{
  "norm": "rmsnorm",
  "norm_place": "pre",
  "rope_theta": 10000.0,
  "beta1": 0.95
}
Each number is 128 + 32 x the weight over its row's rms, rounded and kept within 0 to 255. Layers, rows and columns count from 0. Numbers have three digits each. The size before them is the row's rms in percent of the matrix's.

# k: layer 9 attention key, 256x256, rms 0.148, rows 237-255, columns 224-255
# q: layer 9 attention query, 256x256, rms 0.146, rows 238-255, columns 224-255
# v: layer 9 attention value, 256x256, rms 0.266, rows 192-255, columns 224-255
# o: layer 9 attention output (transposed), 256x256, rms 0.293, rows 192-255, columns 224-255
# gate: layer 9 MLP gate, 704x256, rms 0.237, rows 0-64, columns 224-255
# up: layer 9 MLP up, 704x256, rms 0.257, rows 0-64, columns 224-255
# down: layer 9 MLP down (transposed), 704x256, rms 0.146, rows 0-64, columns 224-255
k237 107:045108089162164141112122104095165151115156155151104125123120189130093114149076103101103125126169
q238 103:142115139122134154077170121134120093136107140095127083121133117142163118120148154155144084136056
k238 095:118072236136145140117107167127123083187091109073158126165126088076077161125154156172122126117127
q239 103:074170137116115187085112090089118217148082171111091117092158113110111114084116156080110153171091
k239 111:103123112144037151185127119190126114149118152124148120140148124128158152094158115165069163080121
q240 110:139140080166112197125147126187108116089122104084152137125119140098141121099105128111112109098151
k240 110:069176133072110122123140132134105127176188146071144119092092084077148117139123143149164115130101
q241 104:157122159158157157105117106101204134186097196085122092153092127155113176112079175121117116136101
k241 122:171122162155122145097107129109107152138111138091156152095169100139135084155187116141114131098113
q242 096:174153156156114116100117175138051109163132153108115171142165122130152182140111156136157091097148
k242 110:078098130138130155141115178137112068149145133156146112144131143117121141183122110146139130132126
q243 107:096137128143178083120108153073187105100150185069082107164140112145140116115093170110151096114145
k243 108:175145066154068114182151131131114070103073151125162102120140118095179141103151120110136171139136
q244 103:115130156125159121138142099196136124091049117162129126110145102140089129171147077112127162142132
k244 107:150131132113098154136141122116086085125128156145161104186139120193159108108143144166163128110115
q245 114:160145206145186154086141133179132152090131166140112122147096068165088222117130219135102119091119
k245 101:145056211093126166127089097111138110072147104103180137121108125125155104173097136091122173140150
q246 114:117111099130108149137103164106118089189107117088138100155115144163123108114135164127182165109176
k246 110:073095098167100141129078106079111088155070106144106140187153066153170089134143097097145160092130
q247 109:143054138140106133115147139100142142161100141076102112155139108156081167059122120098190173122132
k247 109:135153076112143137124117164105172134070162110095069102158139161139129109094091076115083115166114
q248 104:127125120094132129108176064159129103109124151155132175116157144138081150123143128118101141181178
k248 105:152139141138184141102085120124088117129115143157133120067128141111092134096124098105168117194167
q249 105:048171136172148128163070166117115097137111102145100107099156129137101158120092166170175084168157
k249 105:196142037159090151119121108108089108171099087071147103172042109081038107146132115163094135134068
q250 097:074154100137099183078111119152118083121124131115171163159156132157121186137076149165122156203148
k250 105:076125067127072120118117126086100086102170131144130101197068177139148138100162125145137092181155
q251 109:105194137134143174133143141122098129081145076068096158122110143089203075157125142151157092160130
k251 102:108106105119170138196116111163127117091119158140113104110120144161176148065136083138155137181160
q252 111:133144122145133117116140133108166073155126129186092122166095145112154193088110103133132143109134
k252 107:130163112093180091166100167099141156132150143153136087138098128124131113070149105161138171124145
q253 116:160126149088170075108142125128101127083118064076156109143199105164140092172115126136217132179155
k253 112:131146098138139117104127079106089133157111131135134112125086116141110081138137141137123077126159
q254 106:141105132162127117126055096135101061085102165190162191121127169150132100183191131119161050096132
k254 108:157125112151096124131129123145118179119125159121118152095100140129110160131104150175109148127094
q255 098:120088136193121145141130140139100139205124141128103067121152119159162101113047136112168114091101
k255 103:113106121136137099118083127121152142145164159132112084095073130133131095129135119134107159105121
v192 089:129085153175195062122140119142185132085124092087146080134084121059079139128149115135134160137097
o192 085:089133192115136093115140197092175122225115128168129096123155118097099139090135094123131138134153
v193 082:124126079117138151050080107169127118108036088116114174102124068164106130152150108125145179099143
o193 087:125080117106179126156114112186135143097136092079160076099103156110098139146098106118123103157107
v194 087:111171118145155139087080117182106131134129117153107154097101109155132161102175098115091183111158
o194 086:110119191112155133119097162198130128128136118113136103076129093097090076187146116159142093099132
v195 085:162117160104092112126113112093099127150114121150208145099166153119121090103123084123118152084132
o195 083:117102130098108104136136089177158147180126082201101118145124110122100135115125128171109034057122
v196 083:112139081109176148082077146137121082154140146117129156137145046134193132070121162052148145139126
o196 083:121113108087177168137115057107105162177081135087149114122153147153159121173111104134115152117139
v197 095:145133079148146070131131115131114130140101157082150138098123198163166137136172087158118092076113
o197 090:115163121202169102137160139046167156161120178095137144104159126134108116171141215084125160150133
v198 093:180121191144186124086115100116101111159157142175147179150123124185107140088136138142203126126120
o198 085:114124133076140135084169077088162129139094100126137134122116120161155104182154091183112141164117
v199 090:122110179087112097055115120117141173132103133126163150101128142170195093126111175155141112122148
o199 086:121153099104129136115116124186125178164138161120115086149119192153142051108162122131128179149138
v200 086:110138121109128179153140190156059109140100118162167082110124161084078162133068121104148128143114
o200 083:096195249109102135102192138120111127143112128073050140151120141165124142139122155159113129167152
v201 092:118137096195125140124122170123206094120138130145118066091173155213072173085096132154097107126101
o201 096:122148124071137155109160147071171096143195090136144146128113179165115145069156147160169157097074
v202 093:060192141094142077140108127077140122169079080161132150093143094114188162172133091119141148123142
o202 096:164116139168166118108128087119187112117167119080078091131157145113138144129086153114109181172122
v203 092:098170074101162112104080112147150089142161160121141148165165098110035127116101097108114147132156
o203 088:120105155072164145087127132137188102179139133089131117141106112126134143152105080197151145168129
v204 097:137129127122130135064104189150114172175130082117088048131150145158092130100115163113101143125149
o204 093:126142132172096122128118140139130094198127159049078105112096141168140116108156098190080122185116
v205 099:158102169125124152114126101177107146086146134154206173140147109104132171104145160108168162042139
o205 095:141131170124104137148090106071140128150086115129115094137150089085076153131127129082127099110083
v206 096:111123044078167146136167125111190090166132116068148125110166104134138104089164146138130181118163
o206 096:168133081116134164137133112136130118155119171118110057163114115178126163148147138116151198178135
v207 092:117167075194128134159179137099104127182155099125094074124139151076111117065150151075144137099125
o207 087:192114091165111140109195161115083088202132092143102113164161134134131095128117141085128199129138
v208 089:149149133109108132123159098081156129114114161147122115124181140107156189146144112150106108111147
o208 091:090186131136073129074162080150177101139148143139152090143106149180169174037151095091130178181121
v209 088:146111155095126083103093133136123069108166139138063124133104178134136131162148129134116072137148
o209 087:064103188155135085208152143089167070137102079125091108142069102093155070162124162156192102075126
v210 086:086105115122108152055139160125162087093160102132089190124165081149112112100076072132143160123103
o210 087:103121168128160132135127114098076117104145136097125142070122111174187136123085119124184091138187
v211 088:120102136096072190129160119146165197144140073193121127163160122120113104069057094196110089056104
o211 085:120135094158160151053087133129099193145065154163153154174133120151086110116089109145145078110120
v212 085:119149131144108123108152090170111143090155124098090086159094085102144122107106175110129185134137
o212 088:154092225119087155130161127153086133135151169181106026108144125106139130084079148121121115161130
v213 089:142144072089152140111137121169090150118140128138136110133133143098132085125185125121126169165136
o213 090:126129126133161137145096087145159104165153156142078141160122125089147169129186134107118109135178
v214 096:153153149072169092056124144098144093136108140115111074073177089156154085129082153131098096114116
o214 095:126162137129166135105150113127088134128110131089079147137122118144135117088111164117156137187125
v215 093:182105115109059141151147090100140130121061131143151088165106169178138105149124199118160152117196
o215 092:144101093078161111112102082124120090133128117164174077170087147112169142137159135150118181160121
v216 095:108080076157102121096092081196110099112136126143137129144122117114072129091144147105147126102109
o216 096:116113069137110116111117148124166147142075127065126130177118104152087162133129134118124169166147
v217 089:157181128081176177114089087131107089139077164178052149129114106148148165165146165117099113098078
o217 089:157163114112174151129173118158125082089114069117172119124129121038158072172136130096130094182060
v218 091:150098149163190099103139148157126133102167142137089100101118081107141126078097080166090111149130
o218 093:134130121117157155138116118128161164123179104104105105160139139099133100133170119162113123139110
v219 090:094135147128108084141096158198115168084072122138169158109128114075071144110092134131158164153114
o219 093:100111102172137197168159131151119122111061106119108143127162162127097143136144156132133169185158
v220 090:088110159128099153102143140140159126148109116154155101050084088133099135141136127087153113134052
o220 089:154140151149171090113134142170095142175162084126196159137148110134162120164129107178179095149115
v221 088:145111130113102121114183080103113138142146182119163110110134152135183109078130135148175159106156
o221 087:072132076119137084144130117099077144114163109159132145155142130136116073108173153157132101151143
v222 089:129101148113150061172138176133105162181166132144124130104037153145068149135111083146154134152154
o222 088:171085109146170108069196129106177132135122155096094106094117114174141193123184138152075139103130
v223 094:152119189130091117112116124156117155111108193138196153110102136124121101153077103122094154141112
o223 090:112129097120065172141137038116133209057149140106157104128106159121110106130122108142138108112130
v224 087:066131085133115151109091119131151095139121146165182145132092132118107141111160143171151078103138
o224 086:190117117124137100142142116105109128146134167096128113194126091150104104147189134189148117141126
v225 087:158096112077103150058119106214143122173140091103112161145095086102131124109124112124163131106130
o225 087:113160120171125162153122107165129131152114099146139109172087083149154141139092191171145090183131
v226 093:130143133190148167123134192133165135156107112110115149117172098116139138132073148171102129118131
o226 090:112120133110137174131099139131094082101116135159100134106164139114090085117160155194157149172115
v227 083:148157141110131122167062143144118138128078181122090162119164117176177113074131107088116167145161
o227 078:135087056149125088119122166121139130200120163165099156190148130079193096131101156079142124132170
v228 097:183046145132187140135178125121149118126105150094140103114131140148077162136132131128116124133103
o228 098:139101182160139082141173085078181088131105102114116119157128159124147153086109129102100176084072
v229 090:097110123089130159151172144148166122176109115150110161129097169145108126199093144117113129072173
o229 088:124136106134098123118114144109150101143071136152142159143182197128033146146094124108117162146150
v230 085:129181109140137098169121136106118130061116123159127102160129125103142143132082088111140183136119
o230 087:082129159184129197139079117119173160159100112163154110106149160113111086180063144089097059122143
v231 088:115128149121188148144147119119125115104176105130106130109104087145138118110062132091165083127131
o231 091:148146131110182089165116128160099163116152101120149100107087091157141149128111174087113105170150
v232 087:140112164123115124189156142160153150162107141128115160229080094128146189132110142121114162180113
o232 085:171122114063144114119156143150166147135061108066134178128067067143126174160093117103122134122147
v233 093:106126148137066137139115119129130188170116091098127137140154129129093206113124182125115114100118
o233 089:130167113163136127092072136101095147089105052153165124153107137107113146060094139167157117115149
v234 092:141082155116145143161133073127133145096113133070130076174192124107086110202128130169134159120080
o234 092:116070149149152142139133130135163141098100125071145067149116091102099074120155129162079129112125
v235 095:124123164162103089191142162138101142143131137122160142166064138056090141127107144166136095068149
o235 098:053105171150166137089159168116118111150128142155108140120077166112108117089117189148127102100194
v236 090:139137055146121120140182111133163139090168102081116094123139142098135119182098159140042174127099
o236 085:152164107092095090093139139093140144116165142124104126138136192108136131209105138207157141080133
v237 090:113120176131124154106152128053148026107131095163113134106068100070139197165140109107089146108180
o237 088:115103152121081169109120165112138140132090165146102089085158159132142078130180133166128151188166
v238 086:099114158157189124115127082141163132108153158139139098130161118140129130167126143153121109057170
o238 082:152131172116105142055148117088115043164131150140118118135100149097116108110142138186114176142157
v239 094:079081117168113083161102078117149162085146131136094130110067132135168096133104130081195064086138
o239 090:174046155152074052084111181131095148156180109161160084138095086090113114108147173126164134111101
v240 084:070120103090110156173097118122170135185115114133160130068133156118085055127106129095160152126085
o240 083:152073145107161095168127124152116157167102147123107125118131117119071106122110120124170132121141
v241 099:116119125156097135132098138097152148086117126135170143108134086166116161140164130099144151117104
o241 095:190145136106112123138140134088135121062173126204160177113161201120127117165109149161152136084175
v242 087:150155107113117144151085156084085128137143076064095123110155035132165081093122111147078120121135
o242 087:084171092107116166129085125093139117119098110105134139139071168109110105130076128134157127188106
v243 090:114122174187190152148082185132074110154119132092171090102167158167135104188091115152130102106133
o243 089:110098123135123144125106146084098117115127143121165133153158138132088196143098119116140126102157
v244 087:109145116119129105106124194074120122136156096172115102081137173185121150131113091118137128117140
o244 084:133142082144102154146151136090091158130118136128105137155159150139120078148092142160146071109172
v245 085:134165093120127147095190154067173124103108113138178133119073121160132106106130114136130152137145
o245 082:141134152120157142113148104080144139149053120126185130117102168105045119154140089182082158128128
v246 094:111147205105121133111140142149122095158105094124129136093160120096107143109132143050082166105146
o246 094:122147109133142148080116153127104169125115096120171164128094090119168136127141110089184153162079
v247 084:190204104157156141105081099102161142142102124192093124084114132110188101134057089119157145158151
o247 086:076177186135128100111122063080102141086101112178115107107106132143196093151127147106130119106104
v248 089:109083163160131157153139161155168086150143149146159061129120199193217142154100114127147091177128
o248 087:150125114150077090156086085133099082062114112143123165108161173172097126090145171095098105093119
v249 090:179132144152133140133113123160103152124151104107147088158145136121122117112176154102089123118141
o249 091:178114154159127147106113117177135110083163107137171118091099134147126140152116100108104058158128
v250 088:193121062075170110112129118128141203127141211147174098146133127076122132146172142164139135137120
o250 082:103141166126126145126161149130110126134087100182148111152084105139106101124087080145106109106124
v251 091:137109087143086103079104105120111146085120134124185187093165156105120134113085053122131115103074
o251 088:135109139089155161127135132089128171145137107092151118159130142113074104177118184130089104095125
v252 089:110117114122133128133105138139117127104139100088098133141136107120125154116115078111202111081145
o252 086:110169147102118156161132144119121084117187142058136100138137115103113159143091156075150132091134
v253 090:101115128075172128168165119065153079095150147118138145167110138134146113132099126168140145077160
o253 090:113137113101097079137096179120117113177152150161147125152128087100186194134126129139152182113149
v254 087:139099179114147195131125129163127097108059129116146149137103124156124146110132138199095087099128
o254 085:123097138109140121113146185160138113075044080134122102134096141103136102174121131154106083095146
v255 092:116121118141112074142094123136160117136079141134111172122176119130195142138137151136134154105076
o255 094:175156192162157129155146137166124103152140169134171199171123155141090135172127142131132127155149
gate0 114:112114155092120151157115080132069153181167116103158051045145108109167120077112123183128173108145
up0 097:132155101070140131129191167132122120120120098142132125204127134097131122154128095089123122144108
down0 113:164087130120139148153096062156130144146151142091119100036115118090143134074104136155135139112167
gate1 097:203084118166136173155154149116108116114134128152100134159098154126120106135119110096048116187155
up1 092:154149121112169115194123112140091144130156124097150184170106133148105147069124089117156127215128
down1 095:146083122113187126152094153147179077132103109167123111138139115142160107152111106151090140154147
gate2 101:159076168140127102126088125183129142132100102146107142087125076084206102155155093102153164060090
up2 105:096163113108131164128068161153179105078081134123131133147175102095119054154106149174137148165114
down2 101:097136077090107132068113130118147098116198139125119176146130043067151146113124202123177095102128
gate3 102:122149155174145145136117129101120092079152142179112180111112120191098153143175130034144130166109
up3 107:099170153155082173074151123094111150147149113111129105086092121187145118126195169107170129139088
down3 106:121158196127051174165135146119163148142112083174095118077118132116110125146170094144112118080017
gate4 106:122112153101111156103067139147163142132119155140138148116173157147130120100120113116122093136037
up4 107:121162182171045074159148122098174163131139076138218151145087116186137146140167111135112173127110
down4 102:080103111105057137102105171040159137125180064141067154175129154188176112165078085117079091079142
gate5 094:152122116085169100191137123085126132123103096216082060148108130157117033076070120086122076102100
up5 092:155184110118105124102112172097101168104080146179168132117139051130103128132078106120144143163149
down5 095:133171139146099133165105160099107148070205085169119158128146154138124140089184129128144140140113
gate6 103:116138132190134113152108121135092132130091132152123131117034128126088161134131066150039060155118
up6 102:183064140082113128154104107101102109092122181160086076120163101134127125113137112066163177112159
down6 102:152125154139113153141178139146130119137171102133145143117104110121182196135115129136126098117152
gate7 106:163158136140132125094130091133068065142111153197202117129187089138153152106152106153124158149095
up7 104:161135121177134134159097125130123195146142116083108122175153126120165149128153096100138118107142
down7 113:150148117111116112107116111147056123126093144192161110126168100107144162104092157118103136171072
gate8 100:133115107189156047109156145084063153114140156137120123105158168154126117131188129112143117123110
up8 103:070101133105156172106134116140160130066148147077136139158116127137108096139161138149092121125090
down8 101:182102123157131105090117146106081117182126154101132141189183163102128116106150098112135095117067
gate9 083:173154121050156165164135103149124051134154134141181161145177114098115138099113140145126106136078
up9 082:087134087151069165155075119152099174090113116171172106099144140135080064142155068066172165140146
down9 086:112086070143158107094168139123118089137150140099121137106007155133154122148106113122095180121062
gate10 097:209119206172107077133140104172145132093141153154144138169103100135056184070135123121075164101120
up10 097:139100079132145145114087107123124158180118100126106079140070124125142138145107125133119130124163
down10 098:099147121061183103159126144142137080196073139164122115111082119067142132186155112146062134067127
gate11 105:143084139155177121073148132119168075147093154172149192120113142116159123152125106108092148087161
up11 109:158167142147164119092109140143157170171145113087137116132163134090146126092126154155158074131132
down11 101:104151108109172087099082154094127148144145113082092106128168144044168159108123108141157062108148
gate12 101:174193119105174112118066123116162116213119080159095190151157113121099117119113090127177127128160
up12 101:100081119192173156149093167141072135111083148103105137190143095135100075121139119141127133059161
down12 103:089146093088161136090118157069156162103158117149175129106137156139096126117159141127095178169109
gate13 104:186126138172128100135051128129149095169179132115109070133150109139113138077126197122087100148136
up13 102:145102158176148115136135157122166129172187163112113114104111134142114155130120050158180104124071
down13 100:134136192094156159084149077100121105096145083196122109166141095158143175108122086145153106106095
gate14 096:165129115149130127136154164102180140144134079136092192105137103167184132138122116153078143118139
up14 098:134124148100110094095145121156107131061122132136163160140141096095068105146169112166070084074125
down14 098:148101179110135141143177110119113219174127129159109112163079135174110138086058191073123108172158
gate15 100:087098123153123176134164098155098107091113100137120027143088149105158179183159094118141073150088
up15 100:135140082095136134134107095130156117137129118123127082169140069134122069070157143139180103144096
down15 102:168124166188077126110100103107137142147125118160107159083111140113111110042144102060120175121163
gate16 101:103117113139123093094142113154133063122103105131139133132129079083086152100205157096141119078147
up16 100:135139066132177158137172106105110134105126110131101122091150122161116069154109093143163156092108
down16 098:091108074098127109140123117163137175157078107091121092152134164204190180140089144121183127139120
gate17 096:155172143105102118131168116124086094205151162117130112106122192174137189169130162119187142130150
up17 095:168188118133104142087105086049057057162119100092137124089163134147118100152142103147175149092112
down17 096:103080103162141077145112094087044157130158164126133130154145142080166105161128069107095090146122
gate18 100:139175124158166130108107112165134166111084127108145191152126140184106193126118106162174090147145
up18 095:197075140138121114122141139183054114135124096126187144113066203125091130177129107087099155116078
down18 094:104176123181075148095132119118106152102127107124144109087096147104133150143120093142079135090188
gate19 083:150131142057108127125168123132042142146161136135226148141094145110161114084136172131095120128084
up19 085:165136054116128072106170093097104161121092114127089097171143103168144128085149130143071111095116
down19 089:086134131117130120126172136164119057099149136157166139117195065093168098168093114154140150130112
gate20 104:148103110143079158114134196113128059109124118122081118138137109090131095141104101145185109142102
up20 097:105126147126118151121152101184146114154041083125145131082104145095162161138122102109099154157139
down20 099:095137163106081081112141101121125136137099174194125134101117112153092144108156150124100150205216
gate21 099:112089103121109088133162098103149147118179136092155128153094130129121114079101110148105111140111
up21 096:118189151121099173196131132093117121111166067139107134204123118110102185131138184102115164136166
down21 096:154106176113155188170152122112171141137172168146112109165170093146107102146114131123104120175128
gate22 099:098130157145124045169143152110123153160097097097117081100092089119179133094145151118156106143154
up22 100:083098127165118080140124121110174150093117077092229132103118196119176112095127128121071130027117
down22 098:153136093140062088118107128114133101086085061089113164124131128116133151159145155139111149146185
gate23 092:150106106155173110154171105146099158172090147114145154156110158139120135124151105153087195180093
up23 096:108119151157096114119172091138124109076121138102134182111103084107114169099099112108164140169076
down23 096:086129107141128083116093146134163160058163122098087156139132160093107114143131158147206038109158
gate24 088:186094151169160113100146079143158184133148134224081155111098073151171181167120129143103090162132
up24 089:086104122101116123128106154162165144071153133131083160109130106154143128053147084128140105111211
down24 088:142133163115165075142099115084107125047103158169133145141100071141127158115096160103070081130104
gate25 094:159107113096148173172080134085163120113190174083071105097134101116099135136101135154214166155113
up25 095:119096141157107166204137173130147162089113105053170147112108105132109082199107123163165117150147
down25 091:129118141094160095124107076163085157165134149123182114118133176181134107113118106133163137131163
gate26 104:149119160131163084079091108120114105127141170118148128071127126103180145106117133121115171086167
up26 102:132138107102137171169215145130166120120129102136134159160144113131152099157103089081069093114133
down26 100:114107113144103136145110137135104151102136118167113202157109115085086130112161121174124128087124
gate27 095:163184098120128072125135205163142102123053136108132121132161121110159170119139082082160197090109
up27 098:155093082111137149128127147112103168094150151162115129162142138124140064098145139127128085095142
down27 097:156123134147090218080105068128149144158105101081162104198144146196093114179123147147150089173184
gate28 111:130132114157114107169121140165168129160106146132136129097109134192127132117123097124124137118117
up28 113:168105138150151134112119120208124188137138197124092061124057124150120174136168123176124117165090
down28 104:104135073123085151071106180088201125145090142166141109161123129090110145068119088153120144114115
gate29 099:151076141118170113126108139094142143130196126108134105058193118123167143165112191167127051210110
up29 097:138122113134129101106094152134082154125123125203179140144080169111171154136154119101143113169162
down29 100:158114165175169167111095169137180148121158164096080081092128085149128119161146138133125175146121
gate30 099:094119125109067139124104158123137086129120134131159102123159141133144074099083130177070066162116
up30 100:103207101115147126094092178177094121138077050110118113152146120137169150069102182119124089131099
down30 094:083152156084158125143082117147074150150138129117102155152125077145163168174148102132109202180091
gate31 099:141146188171144177100147088088062124119132101174122130158138185121133113156215194035148105138120
up31 100:139126107117126131070094074140130108130164076160115110179161169129173159143178165101116163124136
down31 102:138115179084119198164102109134034089142109117171128109169206127111110130085128143141115155121138
gate32 106:096107129168100073142125126096102129125097133080096154136080171105119148126113129133100117139073
up32 105:061137097139147139136207182180152160110110187086137110123082104136131141110146115176121105078129
down32 104:100179167099153150132074127110183119138140123135125087088078156118209110103077149158084096106128
gate33 108:123109173156133146150143081123078122154124086105122116128145078082149209112099154102117095136113
up33 111:086135189138162196113117086064124183125207084121149180149103136104147132109121195102179137136145
down33 103:108203113181092127156173096111168132089155072118102075113126161170152100150161079183171111099109
gate34 102:172161120135174133101128116122117173133168157106207147089167133077123119110137197161098160119170
up34 101:103083134046128092196045208127134110129117210106150152171173113114106146119160138106121163120134
down34 103:163132194128092146086074075119186138075165189127130114126124127146129137180087154139113129113153
gate35 099:121119174127108085118189109102111168097124142112103106120118183142113130149134186103132185078112
up35 107:146098132113161094108116116117101190135127078162141124108127107131123162112129111112131129091108
down35 107:145089134163103102145145116125114084142138130077164107126067131138104124142045115169093104171071
gate36 100:162215158133098110136106169094160186147164146164105089120164104099105149154144158152131129082153
up36 100:117153153155175097089155155186153132132087104087142161145125142057122108100148155142189102136140
down36 099:108157134150106154140096150075107194153083126172094076164152147036161124107176161103149185196143
gate37 095:148140135131120129122148168128140172152145137108104188136154084168145124099111124110143147161196
up37 100:095142140144108118125201152106136110123174128112171113098132110124103122134155175108143106081057
down37 103:144136184121118142062154105103140154026093134142150130188061112151143131146161131133102178142173
gate38 100:114120181113195148109142166126101099177151077091139131133152115130090119146136109106128088142112
up38 100:153162181177083086117120169145123074099173146152146071118130092068085162085128133153163134160118
down38 100:132102144111075182137144132085113143134144150135088102120122151132166116088113181131201133160130
gate39 099:108125122165094145169073117177167100124124144150134124099123127114179095157136112095168132131130
up39 100:126083121137199168118121083085153104178112112149156123127066124063187177146113167118159116155126
down39 098:146124120179087102172046091176081153150102103173160084099120155142126112152132081038173143123145
gate40 094:093125116148120138135119149122177162167147125168141122107084117214109145138108140145083103126103
up40 090:132131126111108126158090090102128158086079078133144149083106121152136155204149101130147073166105
down40 091:151133129158129115117117132121101107132174101196094146109115175232099083045078123138115136140093
gate41 107:121140158182149123097129107087131140111112184118073140134098108111155166182080185138152099125075
up41 112:114110125172164142071128179103129172113113151106141126140120150139127155194113207087145152113108
down41 107:125128156104155136075159118111155175172189107121152131076142137093104138158191150122083132130080
gate42 100:089115153128129103154108121124106125158140070059099125120132104127226134159120116138092121093128
up42 103:174074127151116154083087124163068101143191095075109138116141175042128144149173154147156086138145
down42 103:106112138113103077121102098152109114165097071135087131073064126052160163106112065101120133137181
gate43 099:150145143116155150139176093140135166138203152113123167149121144124120067081096089112120112142081
up43 107:065102153095073124146169135149138121152169127074094179150131150077120136152137119156094101087177
down43 108:130154107088131085058163089141143159174023159098181152138128113119133123156099148121120142153148
gate44 102:168109125102204094101057168099081118057122159105089094175154212139111106124122107094118144137156
up44 096:145136132156130119152143121159095167153042081170105127113088155164068090127120143070147119101145
down44 095:154152101108127118157113136184100157135131158153127111117068188169137154126107116137161074156160
gate45 096:098127196112104121110104131093137117167093134115165115122102124093110117155085102084122162098129
up45 098:149138134164146160069153145066150140153099119166135116133106079163153174172158173061133171068130
down45 098:092139107103126119070118142171088099139139078126121206162104132150143132181170200166172131131171
gate46 095:106153120132135077151121084110101153161083201108145138114081150151123169131139108108042140141170
up46 092:144121131133130086153111194161151139127161093147144138184094151173144111079158111119115153144084
down46 092:056105145125094183173133145149124193056118067129088049060130140135093124112082106192101097192154
gate47 107:137187091104127077125158100099179122185137109127181139110138185094094117095202219110131092163136
up47 116:113093148135176165149099116114064131142103152106148145139106127160159180145121111150143154111144
down47 113:145096122186099148124157097127139207099173152113135145057163107171151109166165086161089171055149
gate48 100:170127146105075101126151072141085056146132148113104061133093097068149134159053142129091128072128
up48 101:142160168123146137170160128104165156088132161135126161133130112105159101121112138167146142155113
down48 102:138118147143151096085088059097126151113176105169096100102156100118100136135127107104105137120102
gate49 094:132103115085149100132084201153144065114107074127115145175115168103133165088091176105091116080148
up49 094:169065048161082134131087162094135075135139156117143088086157116169140138050121153110116216095102
down49 095:111143175118143110158108140136098119144083090106172118121060114104114127114115197136100052161121
gate50 105:116149133106106122106119139084158154173121135175081115069137116060103090143064117182161107141164
up50 107:155144102180157153151126110157152135095105123135134068122205142105125120141153140091076136126074
down50 106:106157142063101094130186126099110118115117143100123108183125181143143102141171071088113131142096
gate51 118:107134080126135112119121137080092140128115171128093107188172143152109129091133115111154137128141
up51 126:095139155134168109047124132142123127133114114164130107120134146131115153148097122132078163122107
down51 103:086152097191136159102170139086128101129127128117093136152126131134085169128104096097158132131130
gate52 093:135152138121123084121095144166157075140136157135121158164108127158090173158097156109152089135150
up52 088:140189168112109162078142096167133150125217157075122147134127130162190166103133136142180134141137
down52 093:115093124165076087166107174134082158175158106195062191094126191105110138127160123133097122081156
gate53 106:152095139224134080178090116155160168102100132086094121186114141174146164152155052053132123102109
up53 104:114130104142095146130101120159122096171024159051121143165128167147116097160123124159123082121106
down53 104:113074128133122106146138153146136101070162176135122144149163118140181177134150128133129079114180
gate54 092:182203115122140151133164103156128151135185124123090113118108106133157113142073160090174155188115
up54 088:171130128116153086159133114135133074141140159153070139138137130165122140148097151101176159159183
down54 088:159152140108120058129133114148189120108183118134087169118130040120156181147089151138185159186134
gate55 103:114178119151155084175083093130071116086082136157117120131099119116139081076114135120154124122101
up55 094:136162160138153123148134115217123095131070120156105167139114105128087128116151159157137090114121
down55 098:123155169159075146154183130119069123054037174134120126095144155122158158125131121155116082150125
gate56 096:159150104174116076117090209116162131096155165169154135146082144137163150066147116125108182094128
up56 100:125165119081100118167153087069122177097061106098107163138107117096168100132120117124097193126141
down56 097:175108094117154079122206141151111129111136148122103104154121106104124125139157172143086079103062
gate57 094:136083183145115136071113126095134132158089132110122080120108097128144064089131141125144137107102
up57 101:158111119159107118176121102121100122075125168116068145095182127081052176020126155122167100139088
down57 100:119111110108178106094135131150109120176041132159127142125094109114143116157157106092137180175151
gate58 106:143156155154088107137151159083120085142106129163151148104118155149140175177086160114168132198156
up58 104:143123166091111152134113133060178192120130142159128106114151115124102055124067117060120179150116
down58 102:095112116110091108132160122148087120088137125143108115118113129073163191141136159184124117138142
gate59 100:119097171092117130137108080147096140191179118091102179171121175169121154121163173117125130111104
up59 110:115172103090132134172115101118058157080178138106128139041110143175127122106165117109131133082108
down59 103:165120054134097097141148060162147138073178136154132099091116128161097119093159087092191148085127
gate60 100:079160158111164090120135154132111139086113071114121159170139137162147113073084161083102125155119
up60 101:121202143113136182107120160090148090168159098077126145211091092119134140115066166116139147094104
down60 099:089175133138148083118097101162177148078095170167132136106151131186131132051136091092150157133122
gate61 097:229212193197168101100138129087123116101137105078073100122166116066171132135110114205090105073158
up61 094:067134118154096156154113102164173088154175130130071116148120109139175120135159084079158089116098
down61 095:151110125095111165151162154130131150116141127152157102118102170084125140157152149114141159176092
gate62 087:116115094158097132127095123101194144149197146085099116066193114130131147163134104148177144099165
up62 082:129092160134146162113127129125157129168146132163155141169053131123134120164051129142095123147072
down62 092:104172099153081152106102122118079109138105119030105103117125132124127114194199127126131125151173
gate63 104:147126140083117134113124120084095103112133110145115145154092097164125165117134131188114078144103
up63 100:083130148163147215132123092077155098133138143147175224175107117157134151066127146084090168079163
down63 102:144115160141113122115072147137108158110131187174125131131101115165042052137104153146154110137161
gate64 105:131190137162067158102135130090155128084126076151123066089101149111138142131123112121098155158114
up64 101:100112125116147134095074152132132139125061163123104153138151125134146117081155081075143150155062
down64 103:161075159078106163119130164161164090109122206135119183083092128126154107073110161123096072115084